config.toml
vocab_size = 2563
init_std_qkv = 0.0352
decay_fraction = 0.576
batch_tokens = 131072
seq_len = 128
Each number is 500 + 25 x the weight over its row's rms, rounded and kept within 0 to 999. Layers, rows and columns count from 0. Numbers have three digits each. The size before them is the row's rms in percent of the matrix's.

# layer 3 MLP down (transposed), 1024x256, rms 0.116, rows 569-675, columns 64-127
100:498474510543500448502497472535459451509536529445487505484508528489540489589534494530561520515501519485494462463503481545504525505474543500576513475497461463548524441549507470492463461523490506
091:544480502466495461521492498520523485506495502506491541503527471493514510492511469496467487466508531469485477485469506498499546485471518480487453517509515494494439528493465544526480524505518495
102:495501551512520527516488484522507470494526499480504540524503476510512505531480468461519473511496486558503493520520478498489507468522545491521475521532477504514456514508506417478468455456532478
098:438493478473522507530495520456456520494478526502517489505532488503494489499507536507541485510519509471462474496520525507460490504498489513559502504531523535514492496520505450533495506497438498
104:503499533512488509522505513508488527486489481544515486507495535502486508536474469502468498493487520478530462526456541478502479495459467480560523501458512487514484506503500511458462484485505484
113:464483475510518535508469511482464544506497517515471507510492490508506469457522512495463487505464507514496501486492565502522495465483545513531535529490483507477485478464512513504490509517474475
110:545534490469499495534514507545537492554583484466499498498514493505494546449481490536560509480530496478482520484519493503480488490521513446495508470510481545486518495481520498496477499508451497
097:514468519522541461471473506486467496494491478488460518476531545504470512531475500512505490502514529502481515504536531534564534495513511474492517497504517516473457557494527499476501450508470506
104:526421508519517501508514509479475468513487540514523520499473519528508500495471511562502496532492543474474482443505546510496529506459497458536464507474468492512543473496529534486511509533477480
094:482453471478481504500460539542496500467491491510484493514478493528527503466521534489500519480526509515489529508482514487505487460495510513569520432526498539516522457550511512541514529539473537
094:508547486515487491473542537532469487511549491509477466501525511530514487514483553542525505502490489473491460518510477471491481494531513472463513490513494551514485512495505549526482484514451471
102:455506499491537464439524468486522492464470493488532508540494477426502497504487511541543565479542475508478517517496483548488525520472498515502474480509481540524470488531469529473486461489544524
095:507525502546463507529496481494487520505530477508514534496470469521510494510501477507498510536494471483473497534481489478513484463491492439544467520535510523497482518477529533514483514505479546
114:512463465537491508516466488494538504490481460484507469483550469498506509532507482522522512496483506489490514487503485502539474490516553492527488512543523519520493503521488476505532478482467520
081:478526513527478549500554517497533518521519486496530512540497471512479512523518500506473512466529515470512504518551496477471501478484496471504494504508469498531500485478521512453491450487496472
102:471556461468484498510467498542465510550517447474497488482530533500497457518457526527530469509541504454498512512476494516488484477529503514451454488554489522485471504474500515488480518514469473
092:483452503511511504478484521523501519478560468453485471482498529510479531521545532470512504523487464511499524467466504481526484499443502469531522514472494496526552485483503500476502504515478529
102:535534488536491443559440512501475508474520530482478497486508509491519517486484511487486497491497484472457492492508500482474531489506466430506488447518475487482476547492504529517514472520471507
098:492570489527508514497482484485501454494551481514461474519460529507467507516498499486501534498547469452498518535544520465525474473509526446446492507540495527479518504509507506536484473493500495
094:490523457496513447546502528499479491535546473517474474449471539521519471525495466535524508517488491502468545515472524486523497446498469482486466490518511521487502485530506498495511503487520468
100:489479535529458476502551511510438480504492514501439518557490502494492508478478511482463490482482502517517494492505492465459512520542486488528459504522514504474489506507498450509540458435477498
111:521505461534484472501490490540482516511503529463511493506482523539528489463492469511514498490549485526464473495512535444518498494529500518465481517521437501520471495493499473482538473507497516
092:481491518500519513514483482456491532469527553530461487510496477513478458481465523496466499463516476486513494517516491532499521480489507515505499469452479509493502502511530514484571530475520467
112:525523517449503496504471493460482493526507517519478506546475495505480499471481531489473543509487517510512487532493511516525499557501514522536469508498526550535507521495452471544485479502474480
099:503509475467479479491488459475496484543510456484517547513480517547518519495515526508442525487497523515495533533459507502477447456483511501474496505522475490502491464525529482505459498544474475
109:534541504500448520491524520495517476514465519484458502529537521457487526487540504522513503481512514475502508469505503517522508492486498487474514500492514490446501482533497543473500477523452532
077:474516498504497517527490492458543524520582541543508484543518504540552490488499498513525492496480501534521482495451465506471475586477464477570509526511516542478532501462506480499531495503518514
112:536523509495500501478491529509456509498476508452498519525517492498524502464517479521495457518497472492512534534512549482500490490535499537495515501520482479499485471457464479544464482482456485
101:464527504473499540518517481540487536465495525524473476494516516474519500505466489509500484469489510470467534514538540475508500532517512461472473422500467498474518459535499507502480483500522488
118:523465540490487521474516486446495452521473469497501477514520498521458488520491539480526468541513504459473502509531487522513478518518424498497516464437512500471521472503439484483480493511466484
111:554489473489492486476505496487502518521506475479490522480506550537505500516534516464507514493524510454462506502533510470503515448469493488483494469454500495510488528511510490473451533478529518
103:460537529506509549492460482490486495511547465482497477510499511501517456522469536494557535503487507465529539499534483508478502481504484500503503486526486524479505522556505532501460469539495537
089:474506460472467498529483530508537512501511501493482499503484495444491504519513509471526561487511501485517485489506490492481539497470523480465491513483513472516443477448568503523463515472493519
105:485563518542521494476426501457475494505475495509496470534509485473508496506503501481533487519472478441514499500512469533473531525505469507473516515532510464508517496506461492498544505473513508
097:496516482521495531500521477502536485479487500472497505521506472479506525484479527491531459507470475460508461501523516449511442512493496471497494501508467458554522517511490540500447501540514448
097:501526511520492496553495509525489509509507484494498560516503491472496477511492482512496526473512489478516519474520536466469489523538480479500463515534545461469528532479496488499530486488513450
108:508446494481518450489552507492515481472480514473486506528498455469500526519473472521462519487465473510486482498492508466492529482508478494508497503486502507500430451525499470519489469498516517
110:499511465479507493512468513563494497498570506527494517487431483511525485511523544502500506529506524503481469533511532513470495466497489439534512501490513487526506519478534468480501453507481507
098:530558558539513511465445499492506483504501451469483507503489481533523544531493467454524481502519519492526520487508514434536493501547502499500494503481474488463456500512533478501472471487488498
080:486454462518545525492524461471449499572524501531494489480481467522509498517497495492471498515523537480468528473490526501496510534501513475482516497529483498547529484514491504509509484472476481
105:485525479477502498464493491518525426514473469457491472497497534449465498503454469499496496478526485514497507512485521534481497487459473479492530483507452515504433463472542489536539497481499520
083:476455489504434486490509509500516505502474457501492449483482482477488512491504445492497534518520561518500542482511515473492501523533453476523515520478492453486501460497541454502512507523488518
088:509504492487506501482476497497500548498538557465516537488417525536499502497464551512533491515495499504570519474472525477498462517459516482464464526501503511484469504525493489492488482518504456
099:485506490505490501485436473467451498480521514516510472476501468483509542522538496474531479500474508494503511501527492477515470523488522498526501496518454484488455529512502557498489482480532522
103:528499495491522522528494483455497471487495478542497462471468493505483482489496479513481498532481493510578478517489473468491523490516475510472519472490531505476481486526505487488500552514508514
107:516548513521497510501486511445471469519515504491503457539446475547532507495490520461517495482510496497515486524489487479464537498513509488514466543498522492472504546524502529495495492491528493
096:496496521497507532482514509469484450512456488473505511490503487485495496510519519509519501529526504457484506545525485509518463474510480474447491496510509468541469511488480499482488489503492496
112:516490487478505492464502486477515482515492511495529498472474520543517480480518499527519480485488489489479481537507484542515540508452473535470534467539533518498524503520496503511504489507476487
119:522486526483487474506500483545486450510518509496516468470490510507494495543527521516486523461514527524478517509525467480514510507481510499509494511472499520516525478515523456479473516536482502
105:448491490524491489526482474526457479479484475478465487480511492506538523524467497552557562470517500486520497506483512504459530490530504484475479497520494480504489472478484515517480492509521499
123:443533497456531489527469518524487540513523492430474556476491499484469564496515509486495481486497479537490505487526456450491504472498477502490523497540510499473538546530543502502509445486471486
107:505525520493508511510534463517485475490447493498510475488497477533522523488478475481490464503518493509510538515486589429503474468488500500503464487504506483488484484489506526458459506439490479
114:487529528498526498550518504526464499548492532440470496487538465557506505491472498504477508462487541460496466526480448509514507504490516484492511503489510493506466546482490483507501510490433497
095:480521523529484474464539479488535521491464494498489505540487514528486456506506504479521511483513534504482525481483480496518552503539457517474516506483512490491500485478491483495493511534468476
111:526534437503471524477498495466478528460526521477495515520553493470544533548553494530464502503482509503514529455518495509538471524509513487546494495503457440533486501489507479528514452486544495
108:524523467489522506470500532505483471498476511489469497518493523503470476465549536482499530539468507511467481555540471474490446479506556518477483460528451462538530506502505487493525490489566411
110:511509489482499487475481499483515504505456492497460473502514497546469520478491526478503526481553485484514501549485494529475527511477496490493512437501516494494480482502511465503481426509503532
085:511505529515501518535502495521505518532522498479495449503478459570461444500508480487510474475493482485490518490516474532485494473477504482476473496466519517519473478504516506471479498444533501
093:519487545511495495499518446499523489481495541516464459508481510537467491512499489481488465476495486490450539473535477548481492462466469508507468494478506492440489505475515522476481458495510475
097:480474467484473508476510554495511503488508503498524481471470462508512505539517497525547512493484473496559521488449475518524501512461525511491526487481485479502509559496515545504508491495440474
092:477481491545488491508478498479500480486557497442517506482503512497473485498502497448486520507506489520486481498483487551489481477510497462503431529471506507511499512511498524475482507520501460
122:473468485514495484467481500501535478529480476494493550469490494499498512477496500528493492495479518450518506500496485540506525486481519488490486510525534432479525489492504474462521522484533540
094:519488493520491493537512506487524528516539459481436543513480510507558505514465521490501515518499470503534476484530515527456474492450465505519491470527485459535470492484506482497488497491484473
108:476527515537512517482484562517552522524512506459505495497483470457539482477509497490515463516513464495471484464498523490506534478532469519461520487481520518520493531493482469537484491506488478
100:517489495517545499479469472464501517482478523475475483532495483518540516531525473494541512480508475476464485509504519455447518471498511495466457546525515484486488464531443506473528481520482525
094:489503499512486503491540501524521494495483518502489491470482514488478528496515453527483494474516497500507489549484538489464506557503510500516496482463537518525444563471485483505531485513490496
094:493506504518526487502519468504506536512562495474487459494528517499509479540516533495485507433497514492510502487533512500484560493464521466489515467531506491495503497580531488553491542486488501
109:480484508514521510472475489506496480481539484489489498526504444492493464530541519504511475532499499505533516548467489484521522484513518511460476492548526510494505428536528503460484517503487464
099:512469460535478533536500458478490533502529569460479549479467498517545522493499504495507441470488515484504530478539485452530527551491533493452514533476514500498571543506563480503493499507531488
102:446468499505543532496505463460503512479431530493483467514496558546468480467525460502481530506564513483518509500492506481471482530465522485511491545506535532508485464512494503489476551495507497
088:458504525507468497494483524533470500465475514502537494531433520489503525498492480510496545504481456502503507462482457489452477495468496534473479520515494486516519485548509499500526520501512512
104:505532512497487520538446510475496508485579500522534502465518531516482497491509463489490516510511461492514509477502494492543473513520526503459492508518483515481519494536488523474501466455489536
096:502490495491479554503511486466484501500489480538446468497518495491474513443550473479514502539509488506525472448484508500468449512491508469526462531473488548518498495508518511539523488473508469
077:492489498485495551506482490514506524499593490502507533508452481469539537500486463484463531530538505503462512519503496486480494484528508534534449503499488510501475521486498501535511470503486517
102:514533514477539495498499502483458520517492481511472517507465514503455474488521501483522485500501532521505471507571507473466492499544472502492466479487468503506477506467505514503479471489495501
101:514468529481489477493511515496477461490538478486559511518445526484516513505479503485503517481497479469491520538498461472491511497477477537477519471487528506458489436524512516477479496532484469
097:469536519509470534493471510503502477472472455489542461501514519499494536531509466532535507475516487493477502533462507452552503484507483494462521502472501496485493445474460529526500477530501507
097:516521529465532470493514513498475473495512516441501472482481494464509505487499480473480548518526522476487534493497487480492455499463508519510533542516516505525512512546514514536494452447496504
103:500515529538507530475556462533509484519488514494497506524481493475494502518548549510491507522502516508516521500512474504523480514534512494499544472443500490474532448516510515492512505540476455
086:480480510490488516479536506499506534511466500479498533509469520488549517467495519517475509507517474502503480518463483467464513495541523500465481527503482486537459508467513566474520419524494431
096:488509520524473507500512520464510481504488477487545531523492532489486511511561499486503523513469539489467533493480453473512494482460480465570514498489480517536478464536545446488489430517492525
093:477499443517493505472445512509476485492476507511490456511521462533494523500513543542516500509525486497498491535498485466538483483464524514493494505480532481515500496454451533515485509547494461
101:483530520508539486475542513476513485490504539456507494492491498553500521502503493498520464466517469477456485514511496526484502499516481475528485510490462534500468533485471421486504481498473517
109:502542474492510506499524488501524508486489477453494469544484455507518525458486520451493492488509538507504532511504469537445494488504502525539503491470507487485499555485494548554531451519491470
104:482498543539519492491507512510506505473485468515497509513457523464488481491518492455474432441474518532488536514450499509487478492497451573499502535515524530477480497468502466454498501498480514
102:453522520460501504501504506464539545481474531440539471522461482513532502513520492536500529499501505513477507501497526464452447509484498512489530517506529525465515508563515531472463494494517504
110:471502488518457510499503472511484515510516495454491523534500491508522502485452514514488475498529484535491513474523505507543492514460547551489517512521466478493514494541507479527458490445512506
108:485485516504492471489544508483484502498460559502454534456522503522552480511490523516556503499544511544478506503462521442459497468488511464454507463512528511504502497530492504541497491492484454
095:454497503498507479502494518553507501506471461499511516516477485504501492553529477535479528502492494523539507511484478491493482516452460482512509484524512519525543468505494505533505480532501559
087:547500544511463516488552509490511485506510524476491485529490501491476476464487487474509458485506491558514503460477513509470449496506528515478528508498458480506486483493474520507506481476508503
104:557524500493507488538525479531448499515520497537519498511489473530448455472518515494455453515482506522499466505497543484568480536492504501429490478511507498529487485497445480504502530526456490
093:495530519489539505500463480501493514487538471475475475506463465452542522521546509497485467493533495547461521572505503500538499470500558498494475488525539478548531528516519494483506488490484451
106:458528458481491454536492468490533502469492480486495507490506536537472514478480527463480512510526480482474503482490515527480510529535499481464468473468490495542479491491493473500535491511505490
101:478495509542447500501551508467539524515512490488472496530490487490480505504476486473511518537527442562504475533470541513496490483496494493495522521516509528528465481509492497472519524498507470
083:518464483516432552528459462485540524495525514512478450502509466485544493524525525545511482488496474537528503473465531517485505477475525511536515479466471494507549463540514512462518466479529498
087:484516508490530512487465494487530476527553476498503516506514480543552502532481493485487553508479509455518475475568483477496510492520483525489550521443519525489481495547518527482523474530501519
104:515474522498484550498499473504504491500496523503497482504487508510508479489421502447485503515518488457494520512482551507538497510507495523493538482466532507506486487534509513505447492547451510
091:472490487517477517500531503502510484538487484496493489540513520508532494452509498507523537488481477479515495535429495509480484480449518487479517494478501485519481541519459490453521504459472466
108:424483510478509529523486458481514494514507497476504487490513488482517541469500491502519540483473529487517536515552511443472472493503476527506519514474492491520504500442473518513522456484516472
101:489487515508511510521514533474447498547534453512501501487453478535498467486502479468527468468516487496517485454494499495514474499449514469479473498541531512486552512525522518482489495472508507
102:513511489487477515473484487499466493494470483498506519563481488469546471494478481521504511494527490535465505534505511462507479484498539474467524503519512521539526513483521523507518502494523480
093:474497474499471509490495474446503499525462501492484524504502524485528484509527487506501497568470512510524509486513473460516489510488478490471495505541489507516516521452507479517532478456468520
098:499505541519477502466495498505492465494531474558492488472518537504505537539509448495524523495503524470486520539491495506466502539544478510446481483511547511444506560548525550478519525499492471
111:500521512511521525501480524478474529474501478466507536473517507495516529470520550494484477497517482476497528515510478540500495561527507505493528501500558450490543489473502491501518517452469521
111:485522544509469508483486493504450497517544486529486495471536518514521472505524522503502482513500505449540481486521464548512489547511501486507472460539521501496504523510494561442486530481483500
093:501494534454490493532497528476493524497529505493525504464519527483453529483498492498532495465502474491539520489492473488487482500438511528515493516449474532492505524518494530466514534504515511
093:488548460515471488483494450535472464466537521491485498492546524544513504526486452481501496495518462521551494504470483493467513504505484527477467509527462534513468516477485502465534522542508509
# layer 3 MLP up, 1024x256, rms 0.112, rows 570-676, columns 64-127
094:460469521498489544487483514508476485439515513491528507482487458490477516505506498511503475502504481515497474498478495498464481498484514556543508504522499456456504482499454464488499499472479536
100:457526512553483465464481529492450516474452467496501464530480478493514479515447508499510511541489508506520512519497533523500463501500471486506500526465463477507486535525515495514516491469487501
105:478501481515474485453533476501503509470519495489447536486474501461503518495479485510491520503489522480505510489503509513536469446499475458517493505496479497499554507470497495493484481490510487
101:507489474510519539524505489487472501487522478492437498538493522469501469480515512559521501527474483491516482506493527461464492546490538503504504488496516503501486510461472471504500517541490478
104:477462487523527476507481498495525499492482504471498498494467519507494482492482460487500494522467492476503490496493486486513482526491465510492493501516487515488525518523530532502467518559470470
110:524531499521547513513502477463511487439496532501473493510508462476537531469466487544464518496494500480459524497488482519519474505544547492488533443485524476473557480495482464498477490470493481
100:514500521523517534461521488523501509488488505514489484514530507463531517518518503513468503525509490487495503485501501497531537503468488533525523516485530525487519530506509439506496519537514442
101:494497488495500545506515540506442472509466508567509511490510510497496504545497493508544485517480468526515496485499457498488506495496521488490507500530495519576481507485470503462469483489489513
095:484504510526511530511502568539492499438502511495493499535467499497458490485497490518484502504482507499469494467495463491472489502494498526552456518523497522476463457497476521465515467516450507
094:514472498507523531510510500547510501514485531517498485514492537514496444459481503510523508520515518511507501470486454536534536517495483532494510455523473509500566507508508472533528507511508564
100:515534555481495477495506493530487533496508469515477469501550518522492508476489535454491563490466523505497514492509509499411466516480476493516491499483516515496481500482473458509478517519521482
101:538514491496500528451483477560508481460504505481526551561511516488488515506539530497450478510511540539541508484497507542512528466488500530510520521501487476503469511477496470514511557497502529
110:494532484504500440524468523471490508479490487525453481479534474478471479529515483486506501498508517470461493495493516484505465500490524496582531521469500427523467479473526542491518523467524500
085:505471488492462467502524487501529506499482483460450493524502489519503480518482457506502449447488519493495470517477459487507499523522477510530490470521495535507507477478507545537515470441509517
098:485500485493552531501478503465496509495458513508529510526476501498446534494493482456503476513503506532509533491508476444489529528513503470486530507503530540486484497490476520516486471500513467
094:510552467488485495491527520512496491506496531471485536500510435462516517508497486500521449505490526452488501531495499508537530509527439543483483508512529493481529501519478529517500538476505519
101:459482477523459533528501507509505495562474492528492513477513510515484442517518509478502548533482471521488489516478482539503479467518511509459525527471519465527459501508484493449479533517515553
101:528468514525459481522527514472501507486482523492506519458477516465519497508517481489512510484474447479512468503491512533557524499488509506474474489494449511487472516499506445448484509515487545
100:535477517529523492497471515475469462476487476483511531490522527514463500503447491473523462477451468485491505508505567511530513531533501508489465498515487508511501502507456505547496518530503490
091:511485508506524499541453470491530497450514503525518463502492498519528496522509474503504497479550467498491493486461528499510494484476497482547476534507510506510451482454512510487475533543555522
106:509505516527505517508532494514518503465536521538525468489532481474546507495527538520441451492529464528503505473530484481566467481503506499498480497506509507454499438508490485510544519482483485
097:480519515516449472455497463467533504512465500493518518499464523538488483485498500526510473455511493469496513518508528487465493490533502515506442468438504579478438503450502525473499470494528517
098:517483504502502516540436494511506499576490492520507531508467530470496525495488518529463551462509524482499494497471551488491567528512556502527472508489538492500505494551473503497488505463471478
097:524543485493473530545542428515529462509489510517521508520503478499501525513524524488528494487486528496520455455518491491545437539503477451494492475502449534448494495497500505521466555502498467
103:481505495491511466491486511499520487522461479477525501491528502501503538455513532504490494514476521524517476525524514499524524513502513453533473480514493573451491509471536496460523523494487490
087:508506505474478505522500520471539481459546486536485484531503481490530485490508515490500476518494497479491485511509514539516485488515471495522518491497531541495473502480488463491474471510494491
111:474488551531485528492530473480530501547480503526541537519464538522540481425484471510466478540503534516498550531481504513491496522478503542511506518491489486473456495517452536465515503519469484
097:486476476494518522549506524498528489504515508468458481499487508528500479517524505455507493495490508527569518474466478474509474488514506445513514479485541515532524495501487476506513540452488543
109:569474520490508523492519487488487461533496507528492462489501489496464523504521497499453462497530487503496503480468536523512491497505493476490538484509476509476512531521465542549465475494516510
109:531485478532464494501502481462512494513500494481523490498523546488552503474524504527494513514484488434473501486519512463485503492531475494464509495526420474459496474502497472481507476511493550
103:504531464499499510487545503476470481494549489481537436469512451493498536481517509470492502503498464498510459498462505486538542535493530506520528519525524518535479465482509449495491496464518528
093:493496469471501481545514502494471493504556511496493499536486540481548485519499513481502483478501460476527576464495482513535496526461516524492495449527511519459489497515523506514491465486483500
107:497521486500491545447521525456444485482505492491517476475518471474541512539521524460508498531527510529463491470455538471510502475545490492519475488524514468465512541484515511538515526497504503
105:512482483506489472519510532507494479581480410490537499498515456533473501492499512502484506528544508504490504473511458505466518541525504510515484473557529471466448456496524504529554494452535500
099:512554509525486514488509483547521528474491525493501485497519494509498451501515504550480538510461487550516520500501526508505492495497455515488508556506518493479514510527482449512502492451534501
107:492534521496499468480474512490476520502497511538440500550489481468512499484508482446485532545511505481510500506489509485509487498507481512539491458503484493524519517485499468519512536504522474
103:454503475500520528449531505519494491531494497501475484462544482522488489505502508515559487496530479462517516503494563468479453488519512489484543500501555486480490505514489442507489515521523500
101:483498514507466457486462499476503477537507505488477499508484521524501512476470498527437532513503453468452518493463569513541522498514496491496468521541492513467484496489516503449505527516519485
097:492500497527490510491483480483491471485528514499451476491506527488504458481467498524531445469500520539480505509496485515503481517498529540505499483516495500469529499522469568529478514526519465
103:470554483485505533505433506488494475534539498447508467526486505512546516516480502481512474522506508476494479513484515484497493503477434473534491523505505534523500501496578520504512508489492512
087:510483534498514495531485485449485503489519513471501557520475456527500481480494492486483455476532534486492504537541501507493524472535514505495459520529522469511502502481479507521524519520499496
091:525544490527509510535513470482528489497529484491517519533562524509539435522476478483545479477463517491498454475541523504453521526499498515495507434467493496538475468540529478499479521471503523
097:528512479532488513502484530516436497520515496505466462474514485513505482483487521440486471471492498456485498521549504491498494491530441483457485474501482530513524526529459482502540512512516517
101:496488476522492514487500510523495475463506504502485492504519505446542448536483508480461493477523490479485510533482521474503493508473557479479452482477491483525508483495541486491482483485508483
105:486539502515536455502478499516510496484510505513500455507533517512490445509479526441503503487487508524490526465491464508526520506482500529530508519482537516502495455485502513519465535467483517
097:513538492487516477490522485508523475521504496521531513522498468493525521539509509516510469497443519420492478516481457494552513473485502480477466502540484490493523559506531496497501494497531510
108:527515517475466508534549505502488514468518471494494513498516500536500471488535518483496480500518489508501558499465497520495505514494548555503510467489518504500441440489488508508467529550539497
106:525526527460519490485469487493517485510444517516474492535468493497528500511508501454506506505516464533489516516505466501490518572462551458477507495511447493507494469495484473494523518521479490
106:510494502517506494545539466480502484552523473468494459487526532541534535541494494480512414511497500531504542542470502470496476477513467493487542510486555467460524488486523460509503482501527491
118:483535487486458517515480497536483539478464522484485517485519489501499516479483457465488457467515521462481518483514496463470474496490506481496481511490511499520505501487505513484487504428497533
103:484527460429478505460508486509521464502493489520511505508539519461551510503465485504488494514506486507499473495519570511556525525502542484515474511489459534499487491469488486477507496498509536
109:477461470528452525541478518471502514513503503478523524473519492486516453503469525502471480464469533505487483488491478448522489498524473514476510483518509477509526506495498513529497500530486523
098:523507527523503482467517473500504533491517506536518533503488508551476493523523496534517444539479522535432489492496456513490526495493538517503487478525514457494533512545520477486499494513483507
104:550491540505475473488495518492532529480560507506479495456513492504504443484465491446494483496534473485514543546537503521476487476500504513539550554462511497493514512542508491518493551514502478
102:537487497492476472463470451490500506488491509525504532493491496497418483458467516489491497550494523491524479468490523496454478518498517502516507503467531529505488523485486486517481500476541553
107:492492558458517525531497483489467481453476475480505481510502492502507545480494504475526495517462482493536495501489478509488543496498522536500485494493564505487519527444479489512498486466504499
093:473475519528481510492469490535468469461520523464509463512541492461552510539456480503500509460450508513520479490511506466472506499550491525546543501467505442493512508480540494530493464524486504
093:491500474511494534493490495514495495514533495540505477505449510554484464511475465513494463498473502469502515513493496504570476523518458512506530475488529494479494472478546462509497471505547494
099:467464484496471483510491481466510463483517467518482491511525502461471509535445561491527479455460529518492453546480439486527530508525524491469541515484530519486500496428514508560581472458491510
099:514519490486522510504523497523496546499489465522489450526506497482451457509462485538491533496479516510497475566496471471544461511534494474505519466499487560501499513474443508510502502499544491
113:513540510498503506465500449565492487513470528550511468492507502480479522487530493501549474538529515498489535487504517533490498514453446525467481485504517490474528516490495511484482536494513526
093:476483505516503484456505479502498546521466515521492499479472443489490500511489493444471439478508479522509459519518531496484491486484496512495529495548487539540480502459546451557499477498508495
104:530533509519470538473503459428496483509486538490475509491509485469533505476481478523524499502522488476493521512530520524485501483520525537505536507498528557490530506522505513530445479516474488
094:488525513530525508468534531470479501510480514466510511499469468481499494515501496519469482509506446458471523477469529508478450509534468537482562515463508465467512487462486518482472493535504549
094:498459522514478460484507496533535487533526528458493472480530461500523494471539530492501484507501500473472481496472477529509506513488534504511495466499477499544528498511432495544500480467451484
098:555492523451517468493470492468521530488456464478530493482479554490512499496460510448520505483499506505524525491469525552459536511535460536504493483522490493472556535505510496493542533492494470
101:514464554491508489471463515525503500456550499474478498457487496451497483478499456490477493523520464490465485522504508490526479491506468529473533486494513514510514489538466492476503495455491501
101:483506503476485492549474534508496458488501493504529477492489498467489469521485504478474481519487480478518486480495487472527490479490520509548542460474457515513471509464501542558466544540489484
098:514479534504529484562506474499509456510516509509513486512484473524534496514506518498512470484467546523500466401496484496538484493513475519462517498482459472548488508448541509496491499527494515
093:526449501452445528503474504522481532556481496492483482461514534532504498498501509495495505492450495518512492523454502563492495512497478432493503515516493527533493508539482509533464524520498461
105:481479464502533513492500478526496512417483529497514488516504468547515501521497507475492489485498473502492506482474449512532504500533504503526472508481514504523485503559451544522497535489524512
096:505509500477495508474521519457494482484536546505472493551496504492523532458507507516535483499513521508526479539483501445520483446519526488475518510465474503471485499502543541538466493496497494
087:555469508472485420505489505473489516462507532545534549483525450482515563444507488513523517488473527506500483524516495480493507506470502475488513522524477528499508503510523507501528464473513502
103:500538477459496496521506506457504518534493513470475480503500490517507517477545559562515495516484485559493495483510488519547499502503504514513490504464471479469552463534485446448471505469493515
100:490513483498474511487476517468500471479518486508499498502539448505531523475495515493498488497527517453528525501508484526544487535511518540494546516484485453527531494512542519529500507499498512
106:508453510527469456475523524500510447518483532513481511508522508517465530487495491539512475480511491484515469528514494516540526497544477515483472488511469494511489447498494499475525511544504488
101:511518466528496499516516456487511507495541524510534487541479494520528536478474481485427539567506525498523490499486518475516493540444507490497517494459500514489488503485476475523520506488509532
098:483488522485479487447544483467487507473504500471499514519508504514435437529518495568488530467501477540513490503463499499490526507511512526492532445511483472503519471476514455459503476514464509
093:541474508483526490451521461509522497483496497529519519516502485507483494565512509512486470473520520542480506480485464486533506459505539505538512461503498492510543475452434477483507527503554561
094:525573535496514534493498494476480556534472535461473514478516512468501500494497499524509505442508535495499532483521439472480450500538454495508478446464546487504522502484474514523519487500517498
095:504529524505493482504532477517504528513496511513504509523495508510499502485472538463519501512474505509470486498508497475503477499506438517515485476517466532548521455498470483492503481504516509
097:513510478498506529525477525474488529489501487469477537501497495506482476547513509542492505496477516484499508506488467503539456511521470474518494565498453553515524530496524454496488506501486547
104:499504445492539499497471484508493510480515484474542477462520476479514490448515482539503489470520502484493474526502479495497533482493473516534555527495489493519513462518538459516496515520525467
096:477529494520462479476488498498505509520486493446544489492488529523527504483491466517490489486512475483481504487490553530474445490542546520533452506478514460467529497470514488510503509472501502
096:522473534503535512494473514479524553547508514496506535453485486514537466479463526513474497484496513473441521481470492493527500505500493528507487547497489459466510485535500524520480491529477497
108:464493504536451492466494479451546531498509479567457529507435483478528479480486496539497509533475492504496555491501525501511495492492471506512513519513486504498513475498468494532490504520488514
107:452526534496500511468512478523512471503473514506452543522515498472502507449533507521479486496527516521499484483487473497483460535503513557485510488458511522497477523503522509541468500516506475
101:502496461493523494505521497501499494472525512521532536483514451484524497534483488513469528493467508516520512505542436545562499505488510488499466488504480480451481489468494552502521491525480544
093:482468518491464474493487483479471527509537441557518467520491514456485513543500508512518486555510477541493504548521518470474481481476495492502522512492437541530480496527461459477539453507491447
105:504522509455505519550490458505488500518479471479501468502523488524468467463484536496456494494511530489492532478503519435518493514488485532484495503480528528509471500509449540498544504481479498
100:554514487485502495474486473496513504546499542505513531483499456539496510501472483483469510543507493534488485504522520492489513466523505474470502495475524529531517477510492511484513469506486519
104:478462491553467473481506464499501495492478519492495507514518504524503490441509525484484511456507506498499452518523496497513458477493515496520476488475520487491457490499510490506462538499473512
102:516475487494475542457518498474483541498501469498494494500536513503452515528488484492496512524485495457521506497469462503501537510520506509487508550480480496489507499500493491560445536485558482
088:499517448535512468428457519511495470451500537516551506550523490528470490457491504506510527464509495491509502544495524498493485516463474471488489517507506486466498535492530510491474516497491523
097:477532493506507524568516484484474500479465476498499507516503521501493490520506463531471483532528509508512490477525484507523484544478490516529552493488508539492466490500519494471506522509484541
096:518486485493518501504552477518505523474495525526525505476466404506505477500500519492481499502464502534522502492540506413528491506509462516498497492497493492497521451512468489505501456514499460
093:510485478551507503494495472542530524471508511447505486538551484452455472523532502509487500502489486508485470507470467480497498490457499474456563528479508489525524523527499458511511492475488464
101:499495493498517497548466509494513434506476539513486508497504459458466525461547519479480505498498491490530476476512498472521535495529512488523494483476491542467565518481517507536494481485536513
100:493560496496478497516503503474461471480457465536505479512512472524463505525554503441501485513512548497503498499456531499504531517472504519463523519541483516493533452491443484535441513471496485
102:487480478478537522552508483550487548532483512510524522500552499470548508521537485495489495472477457527463493455535503536512544483482466518512519494496559451497509515517515513564475508512478524
096:528482519525457507547511492504507461500524506437581473458537482528538458470541513477513519487481505534436480498487487486521501498544466454473495537473521479492514493469528517512493533503472573
101:516429460494475492481517530499504525467505503478474539449486510521506489470469529498506485503543522508529521532507479494501498473476504509485505483514512517465444515470495514456445537482511531
110:495511491487483546534510516512515518551495479467486525501521489557516463488523533495530479521487492458459538509522529502516467462522508554519503476471543467503483466488465462535487489453462494
104:496480508491489527537487488516512493511451522502484528483470518521505460476528473483508505503506500497508525530493524522522499525499469525525524496504496506522503497515509482496482500528471513
095:546516446484492487486469488472514503537491504522485437527527513501495463516513492434494478446497435480529498468491490496533484467518495499508513480529504489493454529460555522550510521526478527
090:511507500471518503526482532508473487489487500507448506521516495478509482551505538491532496444520481498501504478504511488501538464490508487479521518504517497480526495498523523495480501506460490
093:507515486502485551555547490475486475486510533496472544488533478538482497501532470474523497529503529517539489477519496501507558507479514455466511464476495480449504518475455450526540485499489480